From a checkpoint of a small transformer trained on Wikipedia: MLP 768 tanh GELU, tied embeddings.
Each number is 200 + 40 x the weight over its row's rms, rounded and kept within 0 to 999. Layers, rows and columns count from 0. The size before them is the row's rms in percent of the matrix's.

# up: layer 3 MLP up, 768x192, rms 0.199, rows 435-470, columns 0-95
# down: layer 3 MLP down (transposed), 768x192, rms 0.186, rows 435-470, columns 0-95
up435,083,144,130,209,191,233,241,230,150,261,149,241,182,148,198,247,221,176,221,266,218,241,186,208,201,177,221,162,120,213,95,128,202,228,161,185,186,241,253,225,210,275,192,113,194,248,175,156,279,198,184,256,163,146,189,177,186,229,166,240,209,197,234,239,195,169,155,211,193,175,206,258,182,118,158,182,164,201,211,274,179,261,232,198,182,202,201,197,211,204,228,220,158,138,134,220,212
down435,066,138,261,209,237,211,139,207,166,191,136,278,174,159,196,161,219,179,217,161,198,193,201,164,242,213,213,208,238,202,147,192,107,134,202,195,228,126,178,221,189,138,216,138,220,162,221,181,146,190,251,228,257,166,240,217,217,273,221,231,200,182,236,249,236,238,205,202,239,201,192,156,170,276,137,200,161,185,198,217,210,215,217,82,195,209,142,216,277,223,177,221,208,165,214,245,152
up436,117,185,179,199,129,209,205,131,189,179,192,229,207,195,242,207,231,248,268,207,280,260,181,211,270,269,181,178,185,233,234,246,276,301,184,186,249,199,196,243,199,287,183,196,181,276,128,244,278,264,178,157,175,189,195,198,168,118,237,176,185,143,165,208,183,150,156,223,225,288,152,156,278,183,181,210,192,200,207,151,194,204,175,239,255,233,154,203,255,221,283,209,203,160,146,175,186
down436,123,208,182,146,200,161,195,204,148,200,185,187,266,233,219,220,245,194,223,256,239,214,167,163,206,195,142,170,235,160,193,151,206,217,189,251,226,178,128,265,259,219,140,184,290,169,252,194,209,281,210,211,164,92,204,151,238,147,214,161,209,217,149,175,240,155,281,226,242,207,168,110,214,170,160,230,251,201,223,159,160,210,239,269,251,177,215,178,149,254,151,203,196,202,158,246,188
up437,111,221,260,277,157,155,189,201,236,211,237,178,301,203,279,147,160,242,243,242,267,201,251,226,271,247,232,259,158,227,279,143,173,175,258,201,188,176,189,187,127,191,171,172,226,211,216,187,196,218,112,260,165,251,170,238,191,198,232,257,183,211,237,217,199,205,247,147,181,179,176,210,198,198,189,233,190,189,222,186,175,233,173,246,217,193,218,152,149,208,238,247,253,210,146,187,255
down437,104,202,189,203,175,173,248,271,200,191,299,194,161,170,159,217,279,256,192,209,243,155,167,235,239,202,270,162,159,217,176,224,223,160,200,189,206,106,218,168,166,297,199,154,202,135,225,257,234,167,200,151,199,194,301,209,174,192,262,171,194,198,148,176,145,224,193,143,181,224,203,221,255,255,191,150,165,200,195,218,188,162,222,201,163,143,204,218,226,235,236,227,193,181,182,164,152
up438,105,275,172,191,248,236,221,189,161,240,253,189,196,217,149,182,142,255,169,216,183,181,224,271,179,216,161,252,156,174,213,174,204,205,216,222,196,204,234,207,201,200,144,264,208,157,229,210,236,142,219,299,191,213,200,261,216,326,140,166,174,260,161,213,217,209,136,200,192,278,210,208,214,186,221,131,158,216,184,227,215,104,187,218,227,223,205,208,257,201,232,206,296,172,206,293,171
down438,107,136,258,223,172,234,177,179,171,185,215,296,180,185,150,182,174,242,172,158,174,255,205,229,143,183,156,265,158,165,252,138,115,197,237,228,217,161,202,179,191,201,264,205,200,179,162,144,162,189,194,214,234,232,183,172,177,202,203,110,239,182,213,219,158,240,223,198,254,154,261,182,179,243,236,160,135,180,166,186,202,180,205,144,130,112,139,224,156,152,283,247,163,170,147,201,179
up439,091,179,192,286,186,172,207,237,270,177,198,160,222,172,157,200,246,249,184,176,160,181,143,173,196,271,192,214,189,177,204,222,173,279,158,131,255,186,185,215,173,163,228,167,186,222,184,216,204,198,201,228,269,274,202,237,187,209,325,214,163,143,161,192,209,246,144,183,172,228,222,180,246,200,233,192,200,211,214,141,170,226,207,223,222,186,184,228,247,191,259,216,180,210,217,262,226
down439,090,228,193,203,188,190,83,210,248,163,228,194,259,211,210,183,164,161,204,147,165,153,211,103,176,93,152,177,237,190,210,178,204,263,184,163,129,198,138,189,193,193,205,223,171,198,184,150,179,218,155,234,237,223,241,277,250,207,232,216,221,160,205,221,160,198,244,197,232,215,229,174,205,170,244,152,127,205,235,232,192,199,223,194,206,294,245,203,219,176,207,189,205,214,143,172,126
up440,114,195,190,211,265,183,239,194,237,225,193,291,129,190,174,213,275,229,190,188,254,202,225,233,211,225,238,214,225,202,206,185,161,210,198,178,153,203,320,203,227,273,217,223,192,205,195,236,238,207,238,230,266,212,129,262,197,171,183,146,226,241,169,154,210,188,219,193,191,200,168,165,210,168,199,207,185,203,240,198,235,200,158,182,203,196,195,134,204,245,287,217,175,232,188,178,275
down440,104,184,151,210,215,210,217,176,132,214,202,158,168,255,184,182,165,229,191,164,201,181,162,230,257,217,248,202,170,220,221,171,120,167,178,66,203,179,275,180,263,145,176,167,211,199,208,240,146,216,228,183,175,212,182,223,154,177,176,256,195,167,241,223,268,247,171,156,177,150,124,196,213,247,214,186,132,203,198,206,215,212,225,167,187,184,221,225,215,180,181,215,208,170,223,206,258
up441,097,301,169,142,179,179,232,199,197,163,119,236,190,186,275,224,208,244,234,194,161,173,238,215,201,243,171,198,171,167,196,176,132,209,148,248,143,219,168,225,168,208,254,189,253,198,243,187,173,182,228,101,244,202,197,140,174,210,199,155,172,173,129,174,189,134,231,208,214,220,188,177,145,174,153,246,231,146,226,159,227,177,262,273,204,220,193,217,171,182,165,173,142,200,148,125,143
down441,094,180,281,158,192,209,193,171,210,200,208,313,105,239,191,159,209,226,212,278,124,227,105,199,201,217,169,200,229,229,177,193,168,182,196,198,176,192,268,180,281,232,244,161,166,222,216,191,188,230,250,214,244,294,227,203,253,242,217,205,170,203,186,187,169,192,226,189,245,231,313,216,220,186,250,124,180,233,196,173,269,169,180,193,146,203,203,130,200,235,234,195,229,208,178,170,198
up442,093,300,238,176,222,207,201,223,131,247,222,179,176,212,205,242,129,154,243,236,213,195,273,228,201,224,253,205,216,270,239,217,259,232,141,273,210,247,239,212,214,186,191,205,210,185,227,223,259,250,186,169,185,83,134,203,202,194,190,195,163,130,192,184,220,277,239,232,177,136,218,156,247,140,151,163,231,209,294,259,217,192,195,209,110,207,204,215,154,210,188,158,240,190,197,231,245
down442,090,155,138,161,118,235,201,156,201,163,230,196,273,256,236,171,198,249,72,141,166,152,186,252,154,134,215,252,198,166,232,225,220,209,235,260,138,101,204,168,222,268,175,214,166,159,201,201,208,236,168,204,110,154,133,146,222,208,210,152,174,241,220,150,129,162,221,148,214,134,180,171,237,257,259,251,218,216,287,214,214,245,200,155,200,163,170,232,150,235,215,243,272,168,166,219,165
up443,107,162,193,216,280,248,189,238,155,237,201,200,224,206,222,208,213,293,173,215,167,159,243,161,149,193,216,167,150,236,188,263,227,124,199,201,191,162,185,254,178,188,214,205,202,170,96,206,238,229,173,232,205,259,237,155,169,185,187,241,189,174,122,295,209,211,216,221,178,203,224,263,309,228,222,224,208,251,213,164,215,110,192,101,196,183,132,215,199,195,173,179,223,142,257,208,204
down443,099,121,151,201,223,205,222,167,183,274,164,155,135,189,179,168,205,145,260,256,203,178,158,290,225,215,212,309,158,150,196,146,157,231,186,235,209,164,173,183,202,214,121,170,227,217,242,117,147,190,219,129,234,190,242,177,101,210,222,139,168,179,233,211,235,190,107,136,258,205,230,229,164,246,208,240,202,105,237,208,240,202,317,248,205,242,228,213,157,225,234,200,171,197,146,221,166
up444,100,190,193,215,257,251,266,204,256,180,222,209,222,223,165,222,154,191,186,145,292,23,178,165,238,190,182,202,220,237,152,198,190,212,254,272,210,276,238,276,175,230,153,286,257,178,120,221,221,209,169,177,189,167,132,259,124,208,217,110,107,184,192,255,156,194,257,212,192,168,193,163,177,215,210,222,180,212,186,209,184,229,150,202,206,245,244,173,190,198,221,177,254,222,179,212,126
down444,103,203,243,236,193,192,150,160,218,137,293,218,294,292,222,206,221,182,141,133,212,255,230,164,169,154,238,96,149,164,180,159,217,231,173,250,150,158,265,201,125,127,174,200,180,176,159,187,249,168,228,141,244,201,93,206,187,166,209,225,208,165,193,131,224,209,165,186,171,216,224,241,207,209,176,171,245,208,75,234,207,193,166,195,210,204,222,147,229,270,149,188,186,242,187,186,186
up445,089,185,155,226,140,187,234,151,211,152,244,172,252,221,106,210,156,138,178,207,203,205,179,252,223,233,196,221,152,232,209,164,211,136,224,124,273,170,272,182,238,163,168,217,195,216,217,167,227,249,196,160,184,126,228,241,229,230,225,228,173,209,157,262,172,305,246,223,199,170,128,167,176,232,168,198,171,205,145,211,165,212,163,269,191,308,185,216,190,238,225,202,279,210,207,203,214
down445,089,257,253,256,224,203,181,146,195,222,149,149,264,188,146,203,210,217,171,262,253,223,199,223,141,214,249,193,135,152,238,227,149,198,154,184,154,203,173,214,232,192,283,183,183,136,178,204,230,166,164,211,164,165,252,234,197,231,257,196,265,152,192,155,126,191,212,205,166,200,119,226,229,135,244,162,173,243,206,214,280,237,238,221,249,240,206,195,222,203,180,229,196,131,191,181,267
up446,106,222,178,255,182,254,263,155,155,185,194,216,196,202,208,292,187,221,208,190,162,225,198,216,305,229,169,226,221,221,212,214,235,187,175,174,155,190,244,290,156,226,248,205,161,191,243,186,187,179,245,219,181,164,160,249,230,233,159,190,180,242,205,168,125,194,195,176,196,196,219,169,221,240,236,180,166,224,231,139,189,218,191,241,186,155,238,143,182,191,154,160,169,263,176,199,169
down446,104,197,191,184,282,157,231,137,193,179,189,197,200,255,270,230,145,108,231,268,205,127,251,171,219,181,203,215,190,114,193,192,172,206,180,271,231,204,273,229,145,223,268,198,199,172,261,151,202,199,253,182,128,193,191,190,216,199,105,276,202,183,224,198,214,219,219,230,207,204,271,170,131,225,235,308,205,176,238,179,136,150,210,173,199,186,168,118,159,189,242,205,216,246,167,189,199
up447,112,177,215,248,197,210,258,213,239,213,196,242,187,176,243,177,259,242,196,144,228,164,166,201,186,180,176,167,171,173,211,204,125,141,218,176,273,186,139,183,264,175,243,181,206,141,207,249,273,226,161,161,172,190,229,201,185,201,197,140,207,248,211,249,160,204,227,184,243,131,140,168,248,186,210,200,183,163,139,193,136,206,233,225,211,245,223,118,195,186,210,177,207,196,262,258,261
down447,112,195,235,310,222,214,233,162,205,263,226,114,238,162,182,193,224,194,186,233,201,183,161,248,232,136,160,210,188,193,217,213,279,200,181,233,213,127,155,202,256,237,173,174,168,190,223,232,148,145,169,166,234,252,130,230,216,230,161,196,204,211,284,141,227,240,243,183,267,230,245,114,225,257,166,228,261,234,189,198,235,142,215,249,213,198,195,209,275,217,172,159,160,175,186,204,158
up448,105,168,225,253,226,225,199,283,204,153,155,305,201,233,122,244,205,250,173,238,208,186,182,229,186,228,178,229,166,225,229,320,156,184,193,197,251,190,158,183,284,215,165,209,215,230,203,209,196,177,244,212,199,186,179,211,184,194,239,248,208,232,239,159,140,151,147,242,270,234,183,141,159,221,140,229,188,233,222,197,146,174,263,194,154,225,189,241,236,185,256,208,186,201,214,183,267
down448,096,215,235,174,237,202,222,229,160,218,206,249,296,208,221,251,195,160,197,178,200,257,198,152,188,166,247,230,255,206,193,267,144,173,210,153,194,193,158,194,213,139,257,292,277,230,187,198,143,170,244,237,221,195,129,230,265,223,189,135,213,216,230,215,160,212,200,243,196,231,216,194,175,240,188,165,132,231,230,231,150,216,181,248,156,214,209,203,199,191,225,237,120,228,234,202,177
up449,093,176,176,204,221,201,172,115,110,235,213,132,310,239,150,261,186,107,167,133,214,175,193,228,195,143,162,260,124,199,183,222,259,219,178,197,188,193,176,217,227,205,177,217,205,189,250,164,182,285,263,203,185,174,202,174,142,188,208,214,252,209,201,231,206,185,219,201,235,197,256,223,253,270,147,190,199,255,206,170,144,234,218,224,207,218,164,178,234,188,240,239,224,246,249,191,171
down449,092,199,242,135,204,164,233,210,137,178,161,250,254,143,191,208,234,186,204,204,193,158,197,123,223,113,250,161,235,211,200,226,266,240,208,264,131,192,139,97,202,204,194,298,187,177,262,200,199,240,168,116,199,203,201,211,217,183,159,163,193,263,168,178,167,142,227,262,152,104,231,221,214,175,211,165,234,189,216,222,223,208,226,226,187,164,191,154,201,172,247,216,178,232,260,194,254
up450,097,197,150,216,180,182,211,189,197,170,172,219,185,205,194,192,170,204,246,142,154,191,181,216,194,215,169,204,205,194,243,168,229,189,195,212,269,183,131,169,219,126,190,197,260,193,200,238,248,132,124,188,181,216,192,214,152,278,175,193,188,94,272,146,176,264,254,148,238,196,268,134,214,156,288,190,250,197,73,236,216,123,155,209,257,197,216,198,222,211,152,220,263,148,220,196,275
down450,112,233,231,180,193,164,181,166,184,229,182,211,92,148,204,247,159,189,158,194,113,240,215,194,279,203,220,223,229,126,184,154,170,203,230,254,171,209,189,180,225,124,128,135,238,166,204,230,177,225,126,163,116,173,169,173,199,143,249,219,139,257,216,195,194,196,132,251,249,225,238,256,181,197,122,209,179,149,232,163,223,194,166,211,103,99,181,255,255,238,132,148,273,238,184,202,163
up451,122,247,174,177,216,125,254,230,212,179,206,199,189,233,195,187,156,210,213,157,207,296,270,184,244,243,215,168,205,246,239,231,190,221,219,190,201,280,167,202,203,185,171,219,237,195,166,193,273,235,223,157,188,204,182,229,175,306,229,161,169,150,174,173,171,245,290,223,186,194,234,227,175,174,264,205,164,186,156,267,263,155,252,216,161,271,111,241,166,208,161,184,108,245,182,208,223
down451,131,216,189,193,212,157,212,263,223,175,220,190,190,187,272,233,166,159,215,154,209,164,191,103,249,108,192,177,151,179,204,201,219,187,185,155,212,216,201,165,152,202,154,183,196,200,196,230,194,219,184,206,180,219,187,224,202,271,137,191,140,271,171,120,237,203,219,192,144,267,228,154,145,161,172,177,248,254,191,261,132,194,233,248,217,256,205,139,191,271,259,141,198,168,190,191,169
up452,099,271,198,142,221,238,195,230,237,179,192,237,167,183,213,239,188,223,166,233,205,225,235,223,195,232,181,159,190,273,243,216,229,215,213,172,202,247,275,263,185,248,230,177,143,225,179,260,164,234,118,207,102,192,160,207,196,239,225,264,180,144,228,208,165,195,228,249,153,271,201,134,223,208,178,275,189,168,243,177,229,151,221,147,245,191,184,144,238,180,171,177,241,138,178,201,202
down452,100,156,149,256,124,201,223,186,197,207,203,197,142,188,180,242,226,146,141,222,215,146,169,250,190,131,239,217,108,225,168,148,227,173,170,216,165,217,154,146,203,135,196,199,210,277,204,164,205,230,213,175,187,213,196,125,175,255,218,151,241,218,144,182,211,88,217,236,265,178,204,173,196,229,220,136,216,221,175,139,216,212,166,250,219,114,208,263,172,213,161,240,204,225,156,167,215
up453,111,151,218,105,242,164,174,168,202,190,191,162,227,189,214,225,167,270,172,173,181,221,211,140,209,144,189,202,102,122,182,237,159,131,183,224,246,151,212,205,187,101,182,209,249,174,178,130,267,191,186,243,214,236,156,168,218,210,205,225,271,225,201,141,192,147,180,216,208,315,161,124,251,180,185,218,172,230,156,127,162,223,204,161,214,159,141,219,252,123,205,137,225,130,216,193,290
down453,110,190,170,181,217,233,222,230,230,161,256,204,199,268,219,181,212,150,184,243,200,213,146,145,298,154,142,185,143,233,171,243,332,187,209,248,162,201,177,214,123,176,199,107,236,230,164,70,231,225,223,164,199,207,225,272,228,159,200,200,213,178,169,151,218,236,148,188,198,191,141,181,226,243,220,260,240,162,234,180,216,187,251,190,182,122,238,171,167,213,242,176,215,156,166,193,219
up454,089,186,198,194,139,129,253,154,161,204,226,202,135,180,236,180,275,188,201,224,190,189,202,185,240,175,197,139,173,193,157,169,166,187,216,269,217,223,221,194,168,212,214,230,192,210,227,219,176,238,160,221,189,211,222,169,200,192,200,215,295,254,176,227,222,268,199,162,231,237,204,171,185,204,188,153,172,170,174,155,247,164,150,198,268,123,174,161,165,223,161,181,271,218,198,236,155
down454,087,190,212,244,115,93,182,228,157,217,199,207,162,233,265,213,190,191,244,181,189,223,242,179,277,208,228,120,158,232,74,204,147,233,176,215,174,236,211,141,198,244,191,207,231,241,185,222,170,131,203,136,248,257,269,206,177,197,185,191,197,180,155,205,209,295,196,172,165,192,167,214,180,239,191,219,305,245,187,244,221,270,187,170,164,164,176,229,240,194,188,144,142,265,229,170,233
up455,107,168,182,129,177,221,235,235,230,180,251,173,173,261,168,208,168,231,205,200,133,186,279,150,201,182,140,164,195,276,173,259,191,235,227,188,226,250,226,187,172,147,176,233,263,220,192,241,184,188,163,274,261,204,209,273,216,208,193,301,225,153,209,226,242,247,184,118,197,195,244,186,125,217,180,234,165,275,191,178,246,211,180,234,163,155,146,190,182,132,183,246,237,163,135,187,277
down455,096,172,194,286,136,203,212,217,185,243,178,237,307,183,194,166,166,177,152,178,200,150,263,236,269,165,208,172,202,163,259,168,230,186,166,265,161,148,172,168,219,178,256,284,223,187,190,162,265,143,175,208,243,242,263,137,199,172,203,220,201,176,211,226,178,134,182,140,281,148,186,158,202,199,238,177,224,180,219,212,167,170,188,222,254,236,178,177,219,187,240,168,239,229,182,156,153
up456,107,198,141,171,172,131,222,207,181,170,158,171,289,192,203,188,134,186,216,260,200,197,277,242,250,203,175,141,186,192,277,102,187,157,194,211,225,194,192,239,189,139,205,240,189,239,151,106,182,173,169,165,217,191,295,199,148,130,196,291,206,204,233,247,137,165,204,189,194,209,188,189,194,211,193,188,181,177,237,151,230,236,176,193,200,216,268,193,239,181,203,226,226,167,182,275,210
down456,095,222,237,242,197,169,249,154,207,194,256,194,218,192,186,208,230,135,292,182,165,223,218,163,158,219,192,246,257,176,191,128,215,198,225,246,246,150,176,157,158,236,208,167,166,183,168,187,174,185,156,231,141,180,153,216,124,189,100,169,197,230,201,195,193,165,245,190,106,219,272,216,199,191,179,202,153,164,149,204,231,195,157,175,162,190,166,199,191,205,199,233,234,231,135,144,205
up457,117,192,168,229,155,266,185,188,187,229,151,184,176,207,232,217,253,177,154,217,255,290,196,208,228,170,176,165,238,228,164,207,210,173,265,328,219,207,181,151,186,207,189,221,233,227,201,226,179,181,115,277,271,162,192,146,194,167,139,111,145,148,234,269,231,187,220,246,201,218,157,239,222,194,182,190,241,204,248,188,161,206,207,227,215,233,210,255,238,187,204,206,186,252,170,213,188
down457,112,152,226,212,195,190,241,183,244,280,185,162,176,123,262,213,246,243,112,284,216,197,172,183,250,237,163,256,244,246,152,227,176,227,192,198,188,123,172,229,209,202,144,149,225,182,182,222,140,196,160,84,244,198,253,231,173,189,182,221,211,138,235,264,179,176,231,186,228,257,254,235,171,212,153,133,223,208,175,178,185,260,216,220,122,215,232,166,213,252,213,209,184,273,174,275,153
up458,095,165,166,187,202,152,202,199,218,201,230,255,179,186,264,225,174,199,252,164,175,204,172,177,195,262,196,221,294,225,183,200,174,193,180,242,124,194,192,165,144,189,207,211,145,242,178,223,174,220,154,202,178,161,243,182,108,203,134,175,165,225,219,202,173,210,170,196,147,202,186,210,230,229,190,277,246,196,210,235,256,263,258,173,160,175,216,198,124,165,153,91,234,220,209,144,145
down458,100,269,208,147,235,214,211,230,110,210,212,169,150,189,241,252,170,198,221,282,133,209,174,119,294,239,208,171,201,224,156,203,201,189,210,271,144,182,177,135,217,190,140,65,155,217,213,185,164,274,223,145,223,157,239,129,203,263,238,206,196,200,191,138,163,219,173,164,174,158,204,236,166,189,182,157,187,246,166,155,251,226,269,251,187,153,159,320,204,174,140,201,196,256,225,227,236
up459,105,167,198,169,203,211,176,222,210,175,269,183,163,200,217,197,190,164,136,116,218,212,219,182,190,214,141,264,217,225,253,179,69,183,170,237,162,213,255,124,175,223,154,127,194,194,291,217,197,303,210,182,221,217,173,211,245,175,156,241,212,211,233,275,190,190,235,236,318,193,179,194,225,147,229,272,264,227,196,219,250,129,254,242,166,231,114,172,184,200,205,223,209,104,179,169,171
down459,096,259,185,213,243,189,259,234,224,257,256,269,162,166,179,300,254,238,199,212,158,142,144,229,150,232,180,162,224,177,321,195,192,239,212,142,189,159,158,203,238,173,224,219,214,171,250,276,177,215,288,236,214,206,245,108,234,149,207,243,181,227,190,249,182,230,167,134,214,205,233,148,194,160,145,249,205,176,207,206,211,174,206,178,168,240,200,203,228,231,206,262,210,196,169,142,219
up460,100,126,183,204,221,218,192,250,194,174,160,231,200,186,232,200,179,175,204,147,202,200,135,226,235,157,217,258,202,134,220,221,177,153,194,303,234,235,128,158,99,186,204,213,232,219,253,227,199,205,273,185,157,208,201,332,119,214,224,181,202,220,234,224,177,161,211,137,156,245,175,149,204,135,195,115,154,158,193,186,227,172,252,208,242,224,225,176,161,196,223,174,237,181,218,220,211
down460,092,167,245,193,214,243,209,234,183,235,183,198,230,140,228,206,175,157,209,183,204,233,227,183,219,206,162,233,173,175,222,169,224,144,240,232,232,258,173,169,163,184,173,202,280,235,190,219,216,198,162,220,235,162,110,235,134,174,291,216,173,178,322,200,233,118,219,109,206,225,271,161,274,137,226,137,214,180,135,178,224,202,210,213,239,192,188,210,210,254,122,128,211,139,247,185,236
up461,095,208,219,231,172,210,242,294,203,187,207,236,197,384,214,126,172,156,135,233,152,196,205,212,152,170,198,159,243,191,205,197,146,141,167,168,159,182,231,192,169,245,230,242,198,232,199,184,267,154,227,276,141,180,194,159,251,195,143,187,180,158,200,184,206,196,203,185,164,226,160,154,204,133,165,149,228,131,152,205,189,222,173,139,134,217,158,267,240,231,202,143,168,195,258,193,222
down461,095,217,202,142,227,246,292,208,232,168,140,237,290,248,270,193,165,153,186,228,266,261,220,255,193,206,169,208,215,195,151,205,224,199,151,219,222,168,124,148,230,184,225,229,170,226,180,196,292,213,228,219,203,160,169,222,174,181,149,217,269,292,192,190,217,149,177,210,151,227,208,206,148,293,259,159,171,221,185,209,210,198,205,184,213,168,179,233,236,149,170,212,191,202,229,252,164
up462,104,176,250,140,177,161,177,201,210,196,195,174,208,169,219,182,211,233,135,169,257,170,180,182,183,145,179,274,151,175,186,246,171,208,193,296,228,217,164,227,174,253,206,211,264,225,130,189,163,198,120,190,241,226,165,237,266,279,179,218,190,168,249,158,217,171,185,180,200,217,204,123,262,189,169,113,101,199,244,225,226,186,182,173,247,269,233,124,216,244,209,216,174,177,208,194,185
down462,098,178,252,149,224,147,152,265,220,129,224,198,151,176,185,241,244,186,225,209,231,163,220,196,188,126,159,261,261,138,169,162,217,233,211,224,241,252,190,178,193,284,184,156,196,279,225,278,182,252,249,194,190,263,235,162,217,181,233,225,189,196,173,210,283,227,159,267,152,169,307,230,158,200,95,197,186,221,245,203,200,224,226,279,167,252,157,148,185,211,172,221,205,193,251,178,161
up463,092,193,147,141,152,155,228,256,209,226,228,212,185,285,206,150,156,224,223,206,218,202,101,183,225,169,166,128,177,206,165,199,203,165,155,222,148,164,238,187,220,247,198,171,206,189,162,180,208,205,82,235,170,165,158,187,131,233,186,259,207,159,177,193,216,144,182,190,183,246,233,160,192,105,138,264,236,178,190,243,204,240,221,222,176,116,195,195,225,207,160,139,254,178,183,262,268
down463,093,240,213,171,244,172,231,113,237,262,193,169,244,94,173,237,203,189,247,162,152,171,180,209,130,250,208,234,197,167,167,147,90,142,225,144,149,213,222,242,196,215,239,284,234,176,257,192,268,197,151,209,251,176,256,133,195,193,181,153,184,200,204,188,201,202,252,199,170,202,175,179,211,227,258,235,135,271,242,133,209,211,213,214,171,228,173,164,189,237,267,247,164,143,213,197,180
up464,094,204,268,251,143,190,227,199,243,199,228,195,151,261,206,191,238,136,136,209,236,220,152,201,252,162,172,130,280,273,240,158,197,148,246,170,151,182,114,172,174,194,165,191,154,225,213,139,143,192,163,210,222,204,181,179,184,144,190,167,169,138,199,182,204,223,165,213,147,224,154,191,209,111,186,216,222,214,256,221,198,195,251,201,218,217,229,228,114,226,176,233,215,161,195,220,201
down464,090,212,206,272,241,225,156,153,200,194,132,198,187,204,222,123,192,243,185,198,195,202,241,188,216,193,207,222,180,184,254,197,151,177,214,247,204,166,181,144,220,259,262,272,167,228,213,145,177,186,127,233,184,208,211,217,203,240,206,175,195,179,213,203,218,236,322,209,255,207,193,219,200,181,221,186,213,196,264,188,143,180,266,113,196,210,134,188,256,156,227,197,180,253,213,141,235
up465,098,225,202,197,197,212,153,199,223,156,155,199,213,231,211,263,221,249,202,264,153,163,206,283,260,166,225,205,130,213,300,187,211,182,177,281,250,198,239,149,191,184,241,204,184,210,217,194,137,154,203,156,215,259,289,245,174,210,156,280,266,191,213,242,178,232,277,120,213,224,167,155,205,127,212,186,319,184,190,164,170,179,222,213,184,242,188,193,271,179,118,205,190,134,169,223,249
down465,093,194,247,201,156,160,105,225,127,220,253,229,221,163,147,247,180,189,227,220,255,195,182,197,208,209,159,175,229,159,201,196,237,260,219,277,191,177,191,187,253,256,250,221,272,179,187,206,200,172,182,208,228,185,226,173,188,109,188,250,246,185,114,165,225,243,114,121,192,186,193,240,174,231,215,190,203,221,208,205,237,237,187,159,157,256,194,292,191,128,266,238,181,233,204,265,144
up466,104,189,236,179,230,175,228,195,199,257,156,202,230,221,200,204,133,204,183,182,260,163,170,202,140,183,216,240,249,195,240,206,148,170,305,176,242,239,257,198,207,213,216,199,212,189,106,195,234,192,232,142,166,174,186,180,181,166,238,114,123,200,156,182,151,191,159,166,254,147,242,214,130,192,245,197,230,170,214,236,161,164,267,217,190,202,169,231,169,79,298,175,175,106,226,162,181
down466,103,194,226,163,254,91,201,201,255,255,201,251,238,127,143,254,231,168,213,231,219,148,203,252,181,149,305,210,221,148,239,197,105,170,193,199,216,240,215,210,272,200,138,272,218,260,167,276,217,144,278,223,147,184,178,243,168,221,135,232,201,186,176,189,205,266,227,219,228,238,183,150,141,230,127,209,247,89,173,245,173,163,206,223,176,244,176,194,243,198,247,207,187,195,222,214,249
up467,091,241,202,287,161,252,187,138,199,239,239,173,212,224,233,167,237,98,208,212,110,148,223,209,142,211,261,171,137,217,221,138,226,186,196,170,279,225,197,214,188,168,218,223,114,233,212,130,218,185,210,212,152,194,192,215,134,186,182,184,209,196,245,272,175,217,283,212,200,168,176,225,147,109,215,189,229,208,206,203,208,184,111,220,161,187,170,271,207,234,203,218,225,127,157,201,266
down467,093,178,199,224,202,181,180,224,160,165,187,153,227,212,217,176,213,191,204,260,208,119,189,253,236,252,120,189,126,156,235,190,209,234,185,164,154,118,226,218,171,189,188,222,190,190,213,261,255,217,199,187,224,207,153,193,229,142,234,154,243,213,184,177,177,226,101,275,152,220,216,202,166,139,278,246,217,180,173,176,226,195,225,175,303,203,192,124,208,222,171,218,188,202,295,188,249
up468,095,214,197,218,180,241,175,136,243,179,169,142,261,223,166,165,222,214,233,202,186,246,180,222,215,201,154,174,184,236,298,221,163,209,216,210,215,189,186,183,257,196,231,231,211,274,193,219,200,188,170,193,282,191,193,205,188,197,241,231,174,241,212,178,171,194,210,191,227,177,277,199,165,216,240,188,283,296,137,195,234,227,275,216,214,197,236,148,146,218,210,154,195,195,208,193,205
down468,099,275,198,237,240,179,255,203,179,224,240,240,194,211,177,194,215,195,211,176,253,273,231,211,135,163,254,242,171,169,134,214,169,214,229,203,284,243,217,66,240,203,191,176,132,166,169,215,235,186,195,165,176,209,205,222,202,206,149,172,218,235,192,171,204,167,161,116,142,194,223,254,213,187,176,146,208,181,182,131,210,281,183,194,212,216,229,248,275,163,189,223,156,216,180,173,206
up469,100,202,178,173,167,200,251,118,252,136,219,208,246,238,166,134,131,150,220,154,176,189,236,224,237,186,131,281,208,228,175,64,230,213,215,232,189,150,218,225,197,182,249,213,169,201,200,162,162,265,189,266,216,183,200,168,245,235,175,161,222,228,222,182,249,226,191,234,190,197,258,203,226,160,248,251,155,157,120,241,195,254,210,222,174,249,238,189,188,269,222,237,211,149,236,212,134
down469,099,149,246,200,225,183,236,194,207,131,216,229,274,175,151,261,157,184,289,156,171,168,281,138,200,185,157,273,151,249,201,185,204,222,144,219,202,216,193,172,197,279,188,277,155,179,178,251,208,157,177,157,140,230,233,223,180,207,228,282,176,272,227,249,194,300,259,224,249,147,209,220,174,148,182,213,206,246,154,218,166,215,140,177,290,173,244,203,240,142,229,128,220,251,237,168,192
up470,093,201,228,191,202,246,215,176,164,289,204,223,274,203,210,209,216,141,151,259,162,197,217,164,148,191,227,221,191,170,173,210,174,251,170,288,256,242,264,186,207,193,202,229,195,208,221,177,214,258,214,177,209,180,231,173,185,283,140,173,233,232,311,148,150,201,247,200,151,194,152,209,179,202,211,187,167,145,143,140,198,241,202,233,242,220,92,172,180,166,227,127,237,211,167,233,154
down470,087,227,281,177,241,143,205,209,200,207,212,173,154,205,256,191,145,137,164,195,167,193,192,183,229,138,197,165,216,261,132,150,245,221,246,210,112,267,115,142,181,190,237,262,170,207,260,84,138,242,166,263,199,156,247,145,146,228,219,223,235,189,157,195,286,199,251,155,213,205,189,219,246,195,203,255,163,220,169,215,183,191,217,147,199,197,182,261,194,211,174,248,222,199,259,218,225